{"n_head": 3, "n_kv_head": 3, "head_dim": 64, "activation": "squared_relu", "rope_base": 1000000.0, "rope_fraction": 1.0, "init_std_qkv": 0.0331, "decay_fraction": 0.53, "batch_tokens": [65536, 131072, 262144], "seq_len": 512, "train_tokens": 392900000, "dataset": "wikipedia_en"}
Each number is 500 + 40 x the weight over its row's rms, rounded and kept within 0 to 999. Layers, rows and columns count from 0. Numbers have three digits each. The size before them is the row's rms in percent of the matrix's.

# q: layer 5 attention query, 192x192, rms 0.18, rows 0-63, columns 0-63
# k: layer 5 attention key, 192x192, rms 0.179, rows 0-63, columns 0-63
# v: layer 5 attention value, 192x192, rms 0.166, rows 0-35, columns 0-63
# o: layer 5 attention output (transposed), 192x192, rms 0.377, rows 0-35, columns 0-63
q0 055:552431557519505477467604511473494508564534516474518521478500435551480505557514513537564513533492545473533467509513530537471494430524464513517502488493522532541510524398561537424466498475516442
k0 059:507583465454477525472456496485517517457421472470454531525495499512508574432518551493472494502443538494439559476473479487554566572463509498605526425500512490485527471530521519509448479521442511
q1 079:563543523494559475469521518489428430464516511427511547530531483495522541536567515487584534485507516444497508499501446506538514422512541530444561520471595502506536473439487564493532470504523470
k1 069:426505440484490549555482485495532483542575537478531561517503500560472503511490583459474521488411478516474508522489487495539404495531571476533522554539489482549524485529396583560485470499491565
q2 105:542481549457444471533488461435485444538536530530487454511493486543520470486580478497481512478548486429421464525422454517500464540515522491501460575521515489567530456474532554486494443546487431
k2 103:458550497535471542511465458513469415486499509425486466546490508494502433494570561481482500561386520496482553474578518514485524499489517519522534445538577485503451481522480559496517469460464512
q3 067:516440537418543480520556451499459509550554479456431487507534467517503536550524502451494430462415481456554501478485494433558496443574537458490563529484480465600534450487499510511441441555490500
k3 065:440492547419465465526532471423558452512488503494557435505533496532479545448524478502450515470517529474481599503499478477499516536536489533522532507524488463517514528470529462389545460467509453
q4 073:485493512551398477532585559475477499558520509523442524566524509516447550493512461459475471504534493391542488444459517490530476449512473512543540548473496508592493456478497548480451480509476485
k4 066:463457555497503529506503485527505447496481498487532526549508425507465458537561505502525496514465490475576489552571462450472460507517525527519485487451489457494555498528446422481457487559461521
q5 111:524481513444461502517486533500484523493462520489415566536481419510530538536509517441434454433433497502546504526508512488550441507533548436467503572447552516568482515526466481476550463464472510
k5 088:444481515445552483570530467439492439500454549510493481515436547542476523527529495501436538511514471507501556532489453533551454567544439480443468470502513550519499548551522553478482455542515473
q6 089:461507552434560468524436515528546520520457479574512568464519507572489475561502539528482487462506465592504477537558475519496575547497469500500475413514513437456499515569475482533430520500531497
k6 081:585419506562468541470533593516510517471510479551514502481444562448548529498496513628564482463551515460534529470516518461581542561537422521510398471487448517467487545497584460553472497455500515
q7 083:475494482478589477540488467477493430483492502542559457471481497492503476464496470504512497530531563563474493526526535535543496502451488545602449417580551469458535521469553546477445511492490481
k7 078:504483419516496488492508560492462587460527484483430570462497503466513542467452521564485570459594513496459527441447497427596544499488484479479536503498462527505481501498546573566503568529533511
q8 058:504494503512576494493452493512519495547437522500467577486483521473490500574565504478457508512537540596492521506572464461507539535506544474415495558484487471496511463586495487489505518420492465
k8 071:529559397463538479557427459512465494546489564491471414501510510500542515403476554531433519505488518477484481516531537446491487447466485482524494520608513533524508525430495489531490470518516497
q9 093:521525446446563448463452449555485517461510486528560499423503479503581486469512473491536504557513460568492528590497518513518505474498507508520493434575480487426483535525568464503482496465507423
k9 085:553434541492454458487476467470429487563494483439502517474476468452472490435455477482585509514556490519521474538524463558471484511513413540466471428481494504520569510447436516463555499511508518
q10 085:502505491500512413515510512460437462482505500509465472534490477469501547526522582513442500539517427550485523483576480570553474491543472489544517535495526495459565527598515591543426530486480517
k10 075:500541451428551436488494539495524520544537564519459533449526507505495487477466507490491560457514533537508503506452503491557578477517503489504503521550525496477483557415460478533494560485484538
q11 082:524529485449532514543525491526481504507573486610557453485569422514572488490474507531530534567480462470533563551547537511507500486569420492528535465519519470440539574439481483480467478459537508
k11 076:549514493481472368524510455509463459538539597559524490448512489498494488465471430464539461472493530552535535500460518530528550457466491471471445497480500519534448447517478576494527462470438526
q12 078:523545472546499494480469510518450493551582543470526515515473501450432553512435474472450541394550546465470483486482481473446455536524529512449482597481504467513475409527506526460505488468501565
k12 078:588433441515484529507484646506470465497500550478520538461500524515471507485504464553538582547465499517449557486483486496500586470482448546498516491471442511496456519537551427546560465484599408
q13 096:520537457476592487454452449587538508471485564572504549422523506500571504571504508477529492535512420617465584578532473504559495463461525535435507534508470453454487510508488476533530517452503434
k13 073:484525439470597477505490515533490574491553500498506542450548477529509495496457429513571525515510555468500532467471550481512553477497469538518466517536516526526546533475480466544499512488478519
q14 082:542503471467460454487504567434499457533527571537519523549506472485500484475498495498532528533550530567421526501560486513541456460538482496523518486530497490477465470510501518450509516503457483
k14 076:424446545503448520494515512438419474471566489535487520573450527503506545491524527419504437476477494526511532523530513505474548489499537489547614488528508436498479492516469513548585500495447475
q15 104:504496536516496515502479493515458506522562473481475478529516571531526489512484488463545517495530502385489499503414529470481472439550522454460428513469526532506479533477510518541567534531469515
k15 077:496533510541549522536488476468553500435488471420461526408525482519551508499603480412472513443510476455482510501496438537507407614563452497535550454498530493556518495562517513508557511558549507
q16 079:551541478515576508431469572510502479521457461482530522484507520498435491565467492569495450502568561486530465497542444505427531484489481502485462538459466463548438408509485514505475497510468571
k16 079:538494457458479455531509503443472492490504484512497505501466488478469562554426509590449526418445553480434520526479535496512512522490506510567533473513452543477476558448527432532446480479540483
q17 082:503533482494549511487483551579538494562473534553539523419492461495543519479449475414615449508535465528478521513512540458549530548490502542461568482488440416516438480476499481535480489480481466
k17 086:607459396447575470497505477553541499514514494507418458449513507470481537514459437529489557446483527544510494570501509486545541474518464586529399524435476523518512515490533555478489563474495474
q18 103:540495434516494502573569574477466508517577465439497517512459511535494505533401432513566461488525561481515452446486548466450501564549495525484490520464432496575433442381497449541549510536503611
k18 074:470493526516463445453558549470515450527548522518489512571480458520516501415502471562478473448518499544482526526437486547483508482502464485475485458526525500600452499521502518544539534509554533
q19 078:534542434485506504442445500523534475535464504513571518508499510424498571472465551517473482495516466573367528531515526480488457501470539520482555542498456481482435491490480520548485517498503471
k19 078:461458536446537453486543541480510452509574547541489553431477506521506551486472457533613543521456518536529558478519564479592522480486492566507494525623464480458485547517499481540481472477508463
q20 096:440491545523449501531522468482488505449532419442522572512560455558491523530518514509553462601511486539496497482531404510565486503400532443460586453557489461570488461467495487533513514580469497
k20 087:485451557523476513512510508424449533570520528481484467525477482435514479485505474561455489473590490459398497471548533510458501498466552523503593517503555607478497477521517434461509467542501580
q21 092:450559498551440541449435529493492531551504393541493465514464475516487583495473546488478387546474457499525600515510499499510499463552474510522504478437539540503489474437489567454476509507538485
k21 082:543504480517481433496404453522505468509533559492553478469587488491467430539439473574451497498593490572530474482594450461547514534474547508533529527439458461532463475485509526537478523492526476
q22 097:525477477466470467528518436416490455463580492456437527549457479547535479541539482478441535553516483509572493479503535541531513524531499422480505502558509522500511530433549496557506528528513532
k22 080:524464491483514483565464507520450558493463425503514531508551504506484499613512576456515471538479388479531495511525531555474526471529520440463487515451457490477507527450479453490528493475497465
q23 100:501466438478504462516518465427446481541508490425487541635547463516544543540452518526410493478519547445462456496539582504442507512462505473569482480440470588581457472507491485540548486465469580
k23 091:560433431571520478428508493522478499515524568607504510533473462514435477513406581494558524439466515515474437472462499554503581475453513583530470544466488479519473536535452555552519505517479547
q24 102:531508509485506457470533435543558515476529554475540515464508551477491422472432508465493509506468496640490470539531489496473486496535611539445523531462495420444514559547505549449422526468565551
k24 085:532556482515484560509529546497544466456486517518539497407461566570473545524531517467521422494514528546522482390534467503480521517481443526528502488451545545454466519477530531554498477566513498
q25 086:494491547423535521505442467474482497397479544536458491508492516489441472538472527433514527517505493573477494506477500434547455530467491473474489487405498466460531521476548604500462493437462442
k25 111:490499551551496529505457493497463435465406498477539512559557528551458483533458505445490502570530499540518448501528445544486446545541536509516551481482533480490569510541501590545469437587505457
q26 102:520447427561524539407532512505564479504537460452534496468555442477496509499533487477443444450454456506497504507497448559545536474463534518519498356423591448541492445499503505569537484511516525
k26 113:555523535543453520499560510539505462499506511513502455470482544476459490462498475473491495479452500562487580490534497497548535471473510548511485382457528464442508508512585478484540514485603474
q27 099:469569478546554511454459457520442448510512475498519520486516440524504519460450546475522504487529513547448534499494564459490577481410567441507494538461439493572523489517470524473547518481492558
k27 108:468528584495417474510455461479505451506531493482467501478474524555536533496458482450497537414491480560434468534546518563493435501476542496501451446440508512482523515532510477487519497460462531
q28 100:496470499524497528504536490385561515507478520493447438461520431491568484515439452521444469533547448489514569487558454559501507430494545439462535466516472490525558496478478440480482497431482532
k28 107:479498533507517474465417539489489488509433465486389503529551468584553498529412570499444511515530534479464516486539427490504446516528534455497550526462525535455494464490522555521516518424408515
q29 108:456487508515477528566466499458474502457504472514504494522503577468559477506519476469494483578458456523591426468598499489534508485509535526475496478430483469546421496447460481503510502495495559
k29 130:473530502547505562506502453516518478457504462501557418460525544536457487509515438433510441530462482455526524488532464524505438504501428484486490435467522460486488499465520501489458506521525457
q30 099:520477469435537531513475468532492448443478577496549501478542495566524491471441471518505457497456529448495407472412419460537455522458551475534503505492541519387571502501458487488459520499458515
k30 116:529470533496550467466479529566427494452494431524488516472534475547505490550436506553517535481518497401540536456444476496504479465537537508464511536417547516487572542588457489506525525480420581
q31 108:456473492580486469495493459512536516496485547524535461460496481524516541491476528488453535500466482516504494455546493540519545516465462515518546528542494486481529557512521525614536481476474520
k31 112:526428516460567473457534568488582512489464537539511510545442473455523498517519505507494550558433519521503496412559509557490468490442501490483543473532498518456460538501464487568522457465455526
q32 108:553424479532470440483413478498484516446542507546518485484548463511491505462477459551529539506486542563532509481505548500549537509500556513564474499483477484472513545480535462482503453510518559
k32 130:503418523522445489515535484510461457447461513459517445556548454495453477440435489503518508558445449513520470476486589460524500560487560567509480438527500481557483557471457498534519445516561587
q33 116:502464490512515559537503498484497571526607546469473465454427475451471445491556458476528471460507511490550566553496425517475525537542464519494522577540490489532501559538455544507425442480442418
k33 101:549481509492481510548531518515469459528516510500511443455543600521486452441546529536480473443540443446535476621527511539487506480515457545610545514544484459521500469430485508486423583452520442
q34 098:499468580484474441502499487455463513523480480476584522509466584478511447491565585489421531514516541464455449543473415479507486523502490505512558500490533469525483462492430501480436432462520563
k34 092:487501514515496460526564429466416532478505486539502570505459562532506457531482502453443458525569579493406457487513468589560481433534389509506512483492466457512452458496454567558467567460479534
q35 108:463458455506485527547446524485461414513577474512607476512488506465540538526520463420436488560506518513548526487515493490497501477537531485463553588508540511476474437495482484495483505552498577
k35 118:478475441512607503595520506521469461507467507541595557471542561499486498472485443464552483493493454521480476460493516438494571548522480460435493501503437552533513570505481526478461528507537558
q36 102:444458513451571496600503451527464565444585466508454472471487421469529471477370424562464558499524405490514485514465557509509518500521505496539425438530523540489507501461451511490496467513482537
k36 107:523482557502554504448464522474437525452479512495406429514511453513531480482483521547503546543445473477524509510405517576585479497469526516562450490456488514543539459583526523483489516537472521
q37 087:452565492465529521514491472500497504494478543484470405462538490528479507497541435478573601523468490543498435505465455465497488544475535553538484586426527469464430513547459524455521492493513497
k37 116:539515484517473492447474488506426523484513496439513507542504525554455483462502564559591508522523437559518510586475477552476567552460526471546530564449498466491527485497553552504521514427498508
q38 103:436457588445467517501418499482558465550484460511534508536520450534462509536473577526485488493484572523464487482504559515448486499462571447470509476468503454398516447512461579473459567508431536
k38 126:463480532498559540494458496467517447553451417485510571498503414413475505515517539528575511502527508548462506468497526452452530560506574497479532461485524462454553459438510540481527464521508479
q39 102:486464502552447572499482509550479526457523506489510444521501471478517441485510441438453555581477467512497542559511477547459480470533435505481452489496426461435526533437509524459481465550551538
k39 115:492480514525458510546465548477540501424532487558550420474446498502459513507490477533431539519505577432550502532504465573470432509518409473534451440476498474484548571519533521443510462498562489
q40 157:531530470535506466486528483546596523512455469496541478464468481492460469448524460513498580493499499512563516442528556513523504449535515470505489549579444527534570651516478484501415487431481533
k40 126:530487530485546510544519517518559468456520439539507562441447551469457506535481490506548500548476502504543546495520509542545485486530494412514494546502535501536489538547536549452425452483488505
q41 101:505507471453479557474573510529427463464612562496518485496483461488580480524472526482523533396496499449468457532411520445518500517537460555388487524470407508481488477501515442506468560463489499
k41 115:522540474500473525519538609501472430443494544513498489509476516460558533428542523507453466611413501476454558472448563533507485510459395526460532428520521545509486563523503516539527450536524442
q42 106:499487494480555466486523460501503482504492488486553486474522511584484463536498456519562537510428484480515412547475482445518506489517539510462540529499457511490565545485521520501473573505473497
k42 106:533533459510549477567572508537530486516519490507548496471536520512493406515517391550518520478463441519533489504506527515535521498524548574493509486519469518535538513563469496448401521468497430
q43 104:555456538481472500477466569503499479491475434565534463531503532540591522508465556462536529436581507479521497510587460563523518550524544513502486505485459476526522467516518600503502565433482518
k43 124:534485506453521493440544470504452480547453530546435481524542561479563559570472582514561454477487555548449511516491462534499509509501526530477493492561536517535445479551524573513460509458498536
q44 119:426486541540459479498496479504458467533540455494533460470505547495511455507514427494452517469527529471531584554485510517497546487524510480524527538501455538456539521434444484521414605545512501
k44 107:585488493450558478478488483549517473510486532555531521551427468505537500528503577484499453502541497459522490513499431521515535451557516495519559541430498515444500431498502409591516455581516540
q45 108:525551535449432421486499486542509399473507503474505548484512517470532467569506500426446511429476476424486456542417523572528505466541450524543536525474511475486478503545509572463507521524493483
k45 097:483479538561474488512505516548555445502519453563550532530494564557449490539515519512440513470512527503559487488513479537464469492554458517466509539478539536519477507554538501528536464505553564
q46 098:409553460524547481572463511516517516490544482521497479488411430510467503474513469495515507543472456536509484528532502540519519509479441530573484541492518493494551510517543513546512496523512474
k46 115:478514494573561453524507496568527551542507499544533518483498479567474527462547585489466485480483503485470534482513459461512528528458516480470570570558533543430458436515498453482507492568481476
q47 110:458503550479578457441415491490501492539513469625475502545510443518518475484591538452511450462507550518537476492466510460598533507522527474508552498517530517495481469556446528499527492468494543
k47 120:525424493501491542485498531558537422535471470522506515503481483548417516566475512472490441488500527536523452518559502476483543502528585467547647448411502492476530499446477446522538559489528520
q48 097:485520592519518517483516550460427469502520447447429471439511470434509494425576559507603504447515507464486547540471552571470538475495499535513480512502484482543464537581435497524594446554415516
k48 107:530486468446533465511493483483521560539526432452440509486494477500557540491521470546529480514516496454517493489445583544525476463477521512578494555511557515448556507561513535535469470494451498
q49 109:487505507498549440510574498512508562468429460521553504530481566560455477475547552544436506587538526475605449522527479492439478473517539511475533518507495536444521574542464516451440498518536466
k49 125:518500491608468479531462459495502475510491483501524506534529540504547475487471472446516436458495458485487494530509506447552535556525537483452499460430456510452474531453499539488440530461542589
q50 093:538444541450403455517486539512519509503478443490456545522523519453548486514488473480432529575501482492468500430521410539506495473450511464498498477471548501527478499510478495495459494541500531
k50 109:421469557522445512498464558490440477466452476477443496557535528498485483514430474485512501490578488490522469521457460534540513533482495481556495496471445473543503457551523598503526474475459535
q51 096:509570510534543529488491402496542502471511452531548474537493438536493456521501498553541505485466510595499498538496557562586532588511555526556581493462573521472481530531556484518495448488541458
k51 102:519507581501482459521525474467494422525498570536462519578503514511528501559443527479517484523460547568481512475470470504548437492494497533500525534610554515502521543544472494512461515448497591
q52 096:493485539468484543456435495486490459439486476573497513504571538540481508613527513454539495547560516473568464543531427477487533528490514551458431484463462513533540455506547466419470495478460514
k52 116:527504503595438503427508416524449500474552513559521513453490586479496490522509464452463502536504508535507473499532500570477508520487501521434440583504486522548483487564524469508481470494529577
q53 091:448474549454490466452521476547474585477511476483466522572519444561506494499529540494553561484505476455499464546481532484467466520469491482440461509552495533506489502522567494495494522490473490
k53 105:501503557504516519464463536474463532596436410465474555538528401561551565476504521535546454540485523543530496492457516482477488527442548466508542509555565558516533450479461520481543507438370559
q54 169:512548455456515510556542443480553506490477565463519509482471509464442493480517502512471548481434517480519529551515458517551517482496453525538481441557485414509512612626491520570448462455486451
k54 111:525568451553472500466512403500497465476486559524509507495545503495479454474463571523465558513466502494478515476414455516459524500452485564493478486532450534538508574583520535509430507454586478
q55 097:492482528498516490535560461548504471498525521525531544477458555512538398539501482445465461531486492481493533503476417510459495460480437504478441474533504431513561530537477500492469515474503526
k55 132:535516516550488529485556449535567457536545539497541554551474587530452460505504569508438503460464551497513545503541455506496568514524447514538573489512537457518508501493550453506493448473597487
q56 101:519566470548534553462481487616558494514538466537597569448482548518461502498514476480493546540479469523472531516491508554510508466555536449461512552414476497492550459481452545475506544404548471
k56 140:465496465547579523510524546592546503539504477602599546427513490519460443555575391457537484513526463495497513480510494528490509532545480471431498476472503495499527449452475475489534500531529507
q57 099:511529507556570512466525482600477473504519522452526547447522539493441463474569449503498476523526536462520528555529491512491501424516519477538457482547488469530497499470528541536442492466442491
k57 106:483479441481478449478474468512476496538442517478526482456554569450452454534420468534542528526486488538471549541441452487539502465471510443476451529549470434482560523443488516454370489430480499
q58 115:514537465516524391511557508501496526446415541525506482490594529488416417526554508464550584552559474448480459467546581538450492450552515506535491537465493503528513495582507518572519490493511511
k58 110:609462449467483576497557479423487497541459569502509512445508519518468473525549460492525478473468557498517484498496447539528515525563450469511476539448547468556537543469524441547584435493511549
q59 099:475527523456430484549489479536503478472510468485421490490528493448459537455560552447459485548532474437504540525463474508500480529576485486480499512547502536510503531522452522514460522535533458
k59 119:517568474524567468467514513458509481488501550454467493528470560507522450417509565568419514575515494383513532460481459530482442469507438535479510590576496496487456610520444512509480519483535523
q60 109:544497473535525516437493518523477473552538470534524462509518492564481561414494632500476536440481472462508523497480471514452529516493480513463471537494496444465519531471402452525506498507559486
k60 093:486489470460432440513479483515494465511512497526553499453540491586468458414455482531529498530445516448501526535451458529473521543484484527513531509519470477504469571510512478483507475497532515
q61 100:483510562421491434527512463496529521527482553519470533490523483411539505473486491551508453564529470534439518514515391580493552415514461529523553474500532463474511544492536538501487463505502525
k61 105:568451514465489414517510553425471428546556458550464510510456447453518476501521544539467530525577439526473513527498521554469501471520492488531557516577509440536552544509456593502473473486541494
q62 105:494533491581523523480507482490532529446480544532547458531443486552478405492515445571483589545533504491539436449523422517497514476508489500558500473474440539567505614519505506495507495499529456
k62 105:536524452419537501533552555481507474464522491517471469502425578470417445531523512530511578450518429446548468470504571509482507421454475528483405516477494496514508520530482478523476546528503434
q63 098:554498436492592480457407521535491540542512499511427531510558499535546501484525490523464580494513490445503436494535438424569536491476495410506471568490469538425512497502531475497490478513509473
k63 110:499506506447504503542443517514499525474522517509471490484440487470531546434499499515482553558512473443501459476509472513512473504488497522555518534576502516492438484519518488472482508486439518
v0 096:554587474574553550496442563580514515508583522453459489529438444496445515506521502503450576490481466596560534548520499470455455515466543472491553483470535498534515473576538488524533491466537500
o0 097:504484500506533466481524515512520516513493479478497510501493508489491486470465481508537438515470505445498463472564555499441511535451520498532460481435504474517488441470455501487515526507597604
v1 099:539475458489491460535443562463489546530552550523438590499580452499427480376558447512488556523519508447534529546546521538479540504525511487486508512479460494512506472506475493533418590463463517
o1 100:482482524500517532449512535502501466507435437545513554461475448576524518446471530451488507551563443453474553439502482529465429547488551494475491404487552444524477495506506479508514554460466549
v2 094:463449495493516425531528448551453527547479473476510500482517448526494515492535522478477552496522482542556520473488518515427601437489541470497531501477518547499446499495520428555488519475464554
o2 101:527491513545504562524542374439485509461467474507426446573526538498569496450512574521475516513496556456511453511536551470446598510508518478553455527519491566528461504511461457496501466477508558
v3 082:469481515395479378504450512496489551546511535494476439454485444566444534492463448524501450388559507465481521560542494451421429524548558491451471487466584571481426546533474490512498479427474487
o3 082:533521402527516525527477392471506522449546425498431542510490501518538501474445442562461569525505546536489426577580532444471454458460424465542513458454510579494463443486539501463510451452552496
v4 095:552530485535508492525466463510494452459491521466565451490499420509458541530498530499513492438531514500555498514519520480496537420501533542464558522529512516487484572548487504489476453532527505
o4 096:517558452519540458451571564476545540477504523520564553568498500523515483491508475585511480463467506569461478504511594462542508464473484468474526551576513484486469494475550466510487465512478488
v5 095:501556470495523462493506535522469486450484462513533531514537535474500530513495508480490493491455503454504425474501448492536515451497507457591465588547531476471524472448417536539396498534508479
o5 090:451464528530508528506433429476439506443504525534493483495487478565516453580462471453541424482492483534459473465431520528485492528557507551502531465480519492560476522659515453527533561500505536
v6 088:458411546441542509496457450523512461543457484527425558453549538508484543492525462533491570545467480510501441542512461506518552546476551426562443574524486482554463539503479506471518386449496526
o6 088:420504575476524519490518471419516517487515509547537515513495516464474541536528439556504466568539538451499464527521482512525473513456471559525451525520509565483508474533469514496456451527522496
v7 094:501518522513527596505555488454529490490503458513502474522513445449445492551488463538487512474473464510409511446557590480534408484477510496508504524556553500565500492430492505512521512521556487
o7 095:491581544521447405550473528491528498499476512487507460442475467502454451568460497500507509522530502536461551499456495483522470492444481506560473488630471492488523504488461483508540549508484583
v8 088:499470468499511569520483557457520521469505492525492542449505502587550500547546556496464516497460518535536516568515517446488589440565443517517461494475447475466563399499524486449564493545468519
o8 096:438490414504467542411576427493571490485527535460559444450524509472513401472543546462462436493516498581530551541522526490480526560521587499552481512498511466421538508478475475455442503500507497
v9 097:517553450479511558502545539493468473499431473460511519529475490508508415518499486479504470447454476480457565530572465515464555519574507448498604536471556508522563536434529456471455524447461526
o9 094:513493505498467507407564518485483509482537510456476540538499496462518437495530519506553484553510460495492510472508443502498478500541474544525423575433546509555515547508484519473510533529523475
v10 084:540449579526537543533422447535471502461484474481514487489462512535521461548528541451515513533590520473464503509497536498472452530455484524504544475498537512474546444512515403480509480408458468
o10 088:528519520520465501517441469506466513476498422461542497537504461512500512473484482504515543474468487504574555538531593457503526535495473529483536482458533432568503422420516462516538503402485508
v11 098:549482575508488478486424448539528450473536543530501560493554443473444509541495533499455493505491481457555459567550525497439498558472516509472531516475457502477453500538480487511497483557488519
o11 098:477466565518530579500417447485460508496548562523485498507493518455524500482529494460490506469499510484544468445540523521469524540527496481555422403543479545546459471514503472501552433589483467
v12 094:447434544544513494484477477491488507491553535503585508521589502494460494446431491484452541522536475450515421518515510449513467506525507422515530470485499478535498442513541523523461467456540511
o12 096:452455469528519457475476565463408386442440458477464519521520511520518530554470544485403468503487558517479446462499477465508474534427556482457576511449513492447469554493467485501476468517557482
v13 102:511434540457532497511480473524460544482486483524454442476511532472566528443496598513482488447525551577481514515416514515500516499490552487474511443472573513533415507469488443490508486509471494
o13 100:514478475489490508432453457501516491505499528494532536539560553443448528469489444537459557453529499492504428491493578442497479443521523571544511443435545464443497490505490484465555539472488518
v14 087:469508502519470470526468487433487546589495496473489503484567583457481528503509496465520503550532483553517527575414533494497575582546476507480486450515514445516513475459417506521500472548497491
o14 090:510462468432489471476535534455447502486537461497502475525511559529510498510519481514494487543454420466518512491443600590519517542496459507600502485529494500473450530558457461537499466569513492
v15 092:554478458494467522513491514505476467522421516499480479440422460434562505456575511478489505501419524496448466498507555418428529526484512548543520501455481477544499527536569515463534456503495503
o15 097:485457557439453506473562527550491446510503519436437467541499477493473538443547451466494469555491519462455494523474498465427503487542548394542547517517552438464498447485559486547500568491528480
v16 100:513516485457537508459582468482435493546552582473520514542561523547486501503510519541471516469520472473452537477504464392521497529469517448537467495469543432502517582498485432545468494456522498
o16 106:533569446511480421509518467518463431474479542541477593426561607496486522486508473511498461575548474433467497493434506492567487529488487517469526587452532523509500520529447508477474455473524588
v17 096:502484459527525466439566435435518443499488484498532525532489454529480512516530393499497494556547467462548548460513435473546406485527475459566476464556560582515538508511541417533535530540489569
o17 099:567529446567427512525555501510491479500481532515472471449468535488527528455460485604476523516501525488414568524543503543496569526495485532489528515541431528588465472480540405548429479500478517
v18 090:510557494503539540419506419427464477492506534479543511546464529530563533486566493527470472525450502472388502457533520538456503545500502516575528446490525533446460516529539471443534523508467522
o18 092:496552515451445462506531467581449529544530479470456546546465562444508506525428475475457525562547513510564564463463495540493531473500477516513505473462459512541513556505485435495420512439513428
v19 088:486459428531518517524499457525557512496479429541526495504490526453499565440507462476479478447437467445529532453447495520461494456527497474483545380494509492485450492474527556487494499521496481
o19 093:454415451517521429480565498498497439486468508521455516414536481559538508469528492484530494435469546479481480493507533440448534454458480572530459456471539504492445477458525546491517465478394511
v20 099:514411475495499473481548505580540526511528526569432538466531455455447492479528556551540511497523485464444502470533516546508517521540547496478423459523495580482492480460524539515471542459506500
o20 096:478478455473514531497480524471464480475475542461476531480439476505533438514460488524609555526536485457518528465518520477472468483494444472495496424527500492467552504500540532487483526449537453
v21 088:520582485510555500436495481475513471530448531477452468509553434499530501488459472432477473503478461521496526543502576530540529553514483489518500597552513525494513511474509397453461487503436443
o21 096:530521556526391552555538492460491514485504533510465488517512535535502550469441443439495503486526504498521484542501460466425491509486423506491466522567600474560464574547499551552492547516496496
v22 088:487423460482528556547502525474485498554507451517490471433494510447572482520530536531494575455510521570455520486523505550525520476558480557371480470506522522511487463547406515495471475485511492
o22 092:496543506482467509514482542477524445572444488428530459465537578423518505518456476526497471489499543505501555534494541505500512530549453560511493511456513498431534525456530480456557497529602538
v23 091:490498506488524531497499441500523479475532523508496515564494520408465427495536499546504467610483455472513513497527504456491551520487516539488502519426448502522485568474482437478546405527520486
o23 093:492465607525494495479456476474493469548483549466517569490557579468530425438508540506521508525460552529469473459522507513517496539485474469440409541570446484444507546534485453512522527456461486
v24 088:572538496445504489453470518483443452535557470556485531620547542536507453494461483501498483562545482510563436498539470435527509541568442442499459548528466516503432514464506542511530480517429509
o24 093:515468575480482529483526510533504499452514591603460520447497534528498475500573558492471570531506421550483491475521481572484437483516459514528512470537504420541510550508511400494486427554556460
v25 102:453565516488561489508493475516538521505497462491511405525504442512516515511455489512468507470552507531546462504474456437456526572485481484515543515486618520490390478525512515473448512513517538
o25 097:487507479553514483558457530492516520510442506539522451492503469555514462531484429485559509483544478500492433485536529462503547460500530538468487413532516496539524555511576500480497539496577532
v26 098:510564447462501459544527454453494430492499524501498502552541477531399530475505509496494493445458494477520466500548481484492496552542492514464581559498588489490456521526452484450503529565435494
o26 102:454635499560561479466497481551443523534535451505534520460504411517539499437597425496554475509518481521502467521538567456573508470529502523523530566526447540493445533505546495488480534531521514
v27 096:476536514497464520455551476498466562515521521533496487468523507437567375487450479545497440563532524586460492521585482433534518497470506501517504436493514563487486547547565489462491446515472539
o27 098:516439488478470522511526497429481488484521558472472486402526568440529519518502480487590478443539566509466499463511465554515471502469493460470569448517500536551461553517515463507446520542506524
v28 102:546564443485543520507451486505552534480463546425489446504529505498508561528458466467445564472478463443485541481559504529474509506487518517478437527530449540449494454482458534445465538519514511
o28 102:493549579591479516445429518496524455565535498544472502513556457504506534526497491492507492459521561444495512524502452469410511495428458494489482496528513530538507525487495472423506471492546528
v29 091:477556433528513510453546382430496431461498498515490493419531473508519499491530554530519500525522522492504455492443537454505484507472470522544454519521499534489522442463509523470515570471564472
o29 092:405549466502533537538497436522437569484480524522485529377505460531462572555500483454529538497556470543474521532507541527505504536463517446577528560493527496424567502486462484510521536471450518
v30 088:531438503457475511519440518463456497507550435455456487492476411519546516478522409491536458507498497484450520499524484486553519524561479540495565478435504482512517440435483527540415488503503537
o30 092:458472535497479482502505506497554451517446453501470446471392446506477520510426557519545468429547479499516461490533473564504491490526497544440479492453552471417467526578438509567537554513466449
v31 088:537532573498526511524494463550506472462448480453477502509491488534478453477563514493512522463513535505587541519576511513555549551556447475500579460469524440507524529539472383550492504537464538
o31 097:550483444421529525445481506511465488468525487544475455492495524482484449438511539481498470420557467524457523578497538427433526464610502455451468457503525480557445456440473467542525503481498515
v32 102:529601411431482437414531498509487438436583493483494450490416429533483508500512512553561488465551499504547445520525420436486471494462544520444463485480535598503464541523456591531463506510542512
o32 102:448505456541545498534455468535520495514484514491504443538482495526484441512466493607511520494484506452476458432543518475464467383456561450543504566493503554431543469517522509482453522500480493
v33 111:533587513528521526486514459564477465483481445421501574547487505485494500471543534572455479496488505548505507479447425468506494503525442517451555491492472493496509534505529511467455475542444511
o33 108:512460446410485433527471496544451557519514431575565486487527543475488493500552489520485486456504472566537532504497517528450498442506507447523480528480468514554506554499506496561463477566476510
v34 094:436458523481450557528539472476502570512466567544538460465456499398557558447444502553516489483505578534484547452433439557530463404551496478469521430501547535460542534487438530491512514419486518
o34 097:517521378493454549485582526488467510541522444477461478472521543464509494540464452549426604447477506471492492476462556529585552416479484482503512404530475524487472463601520520491519526508508523
v35 099:497516529450475465496499478549440534465420541535458486493476572524499511403494546473556473492497535545520457457502476478420555494469466531548474531473504420496521516469519489499467508479495527
o35 101:507495514476455458524580523513494540539434546476529585549511434481526523446537524469541556564447474509513505422557536479488490536510507550491584459481517471487533536501441468511555410520488507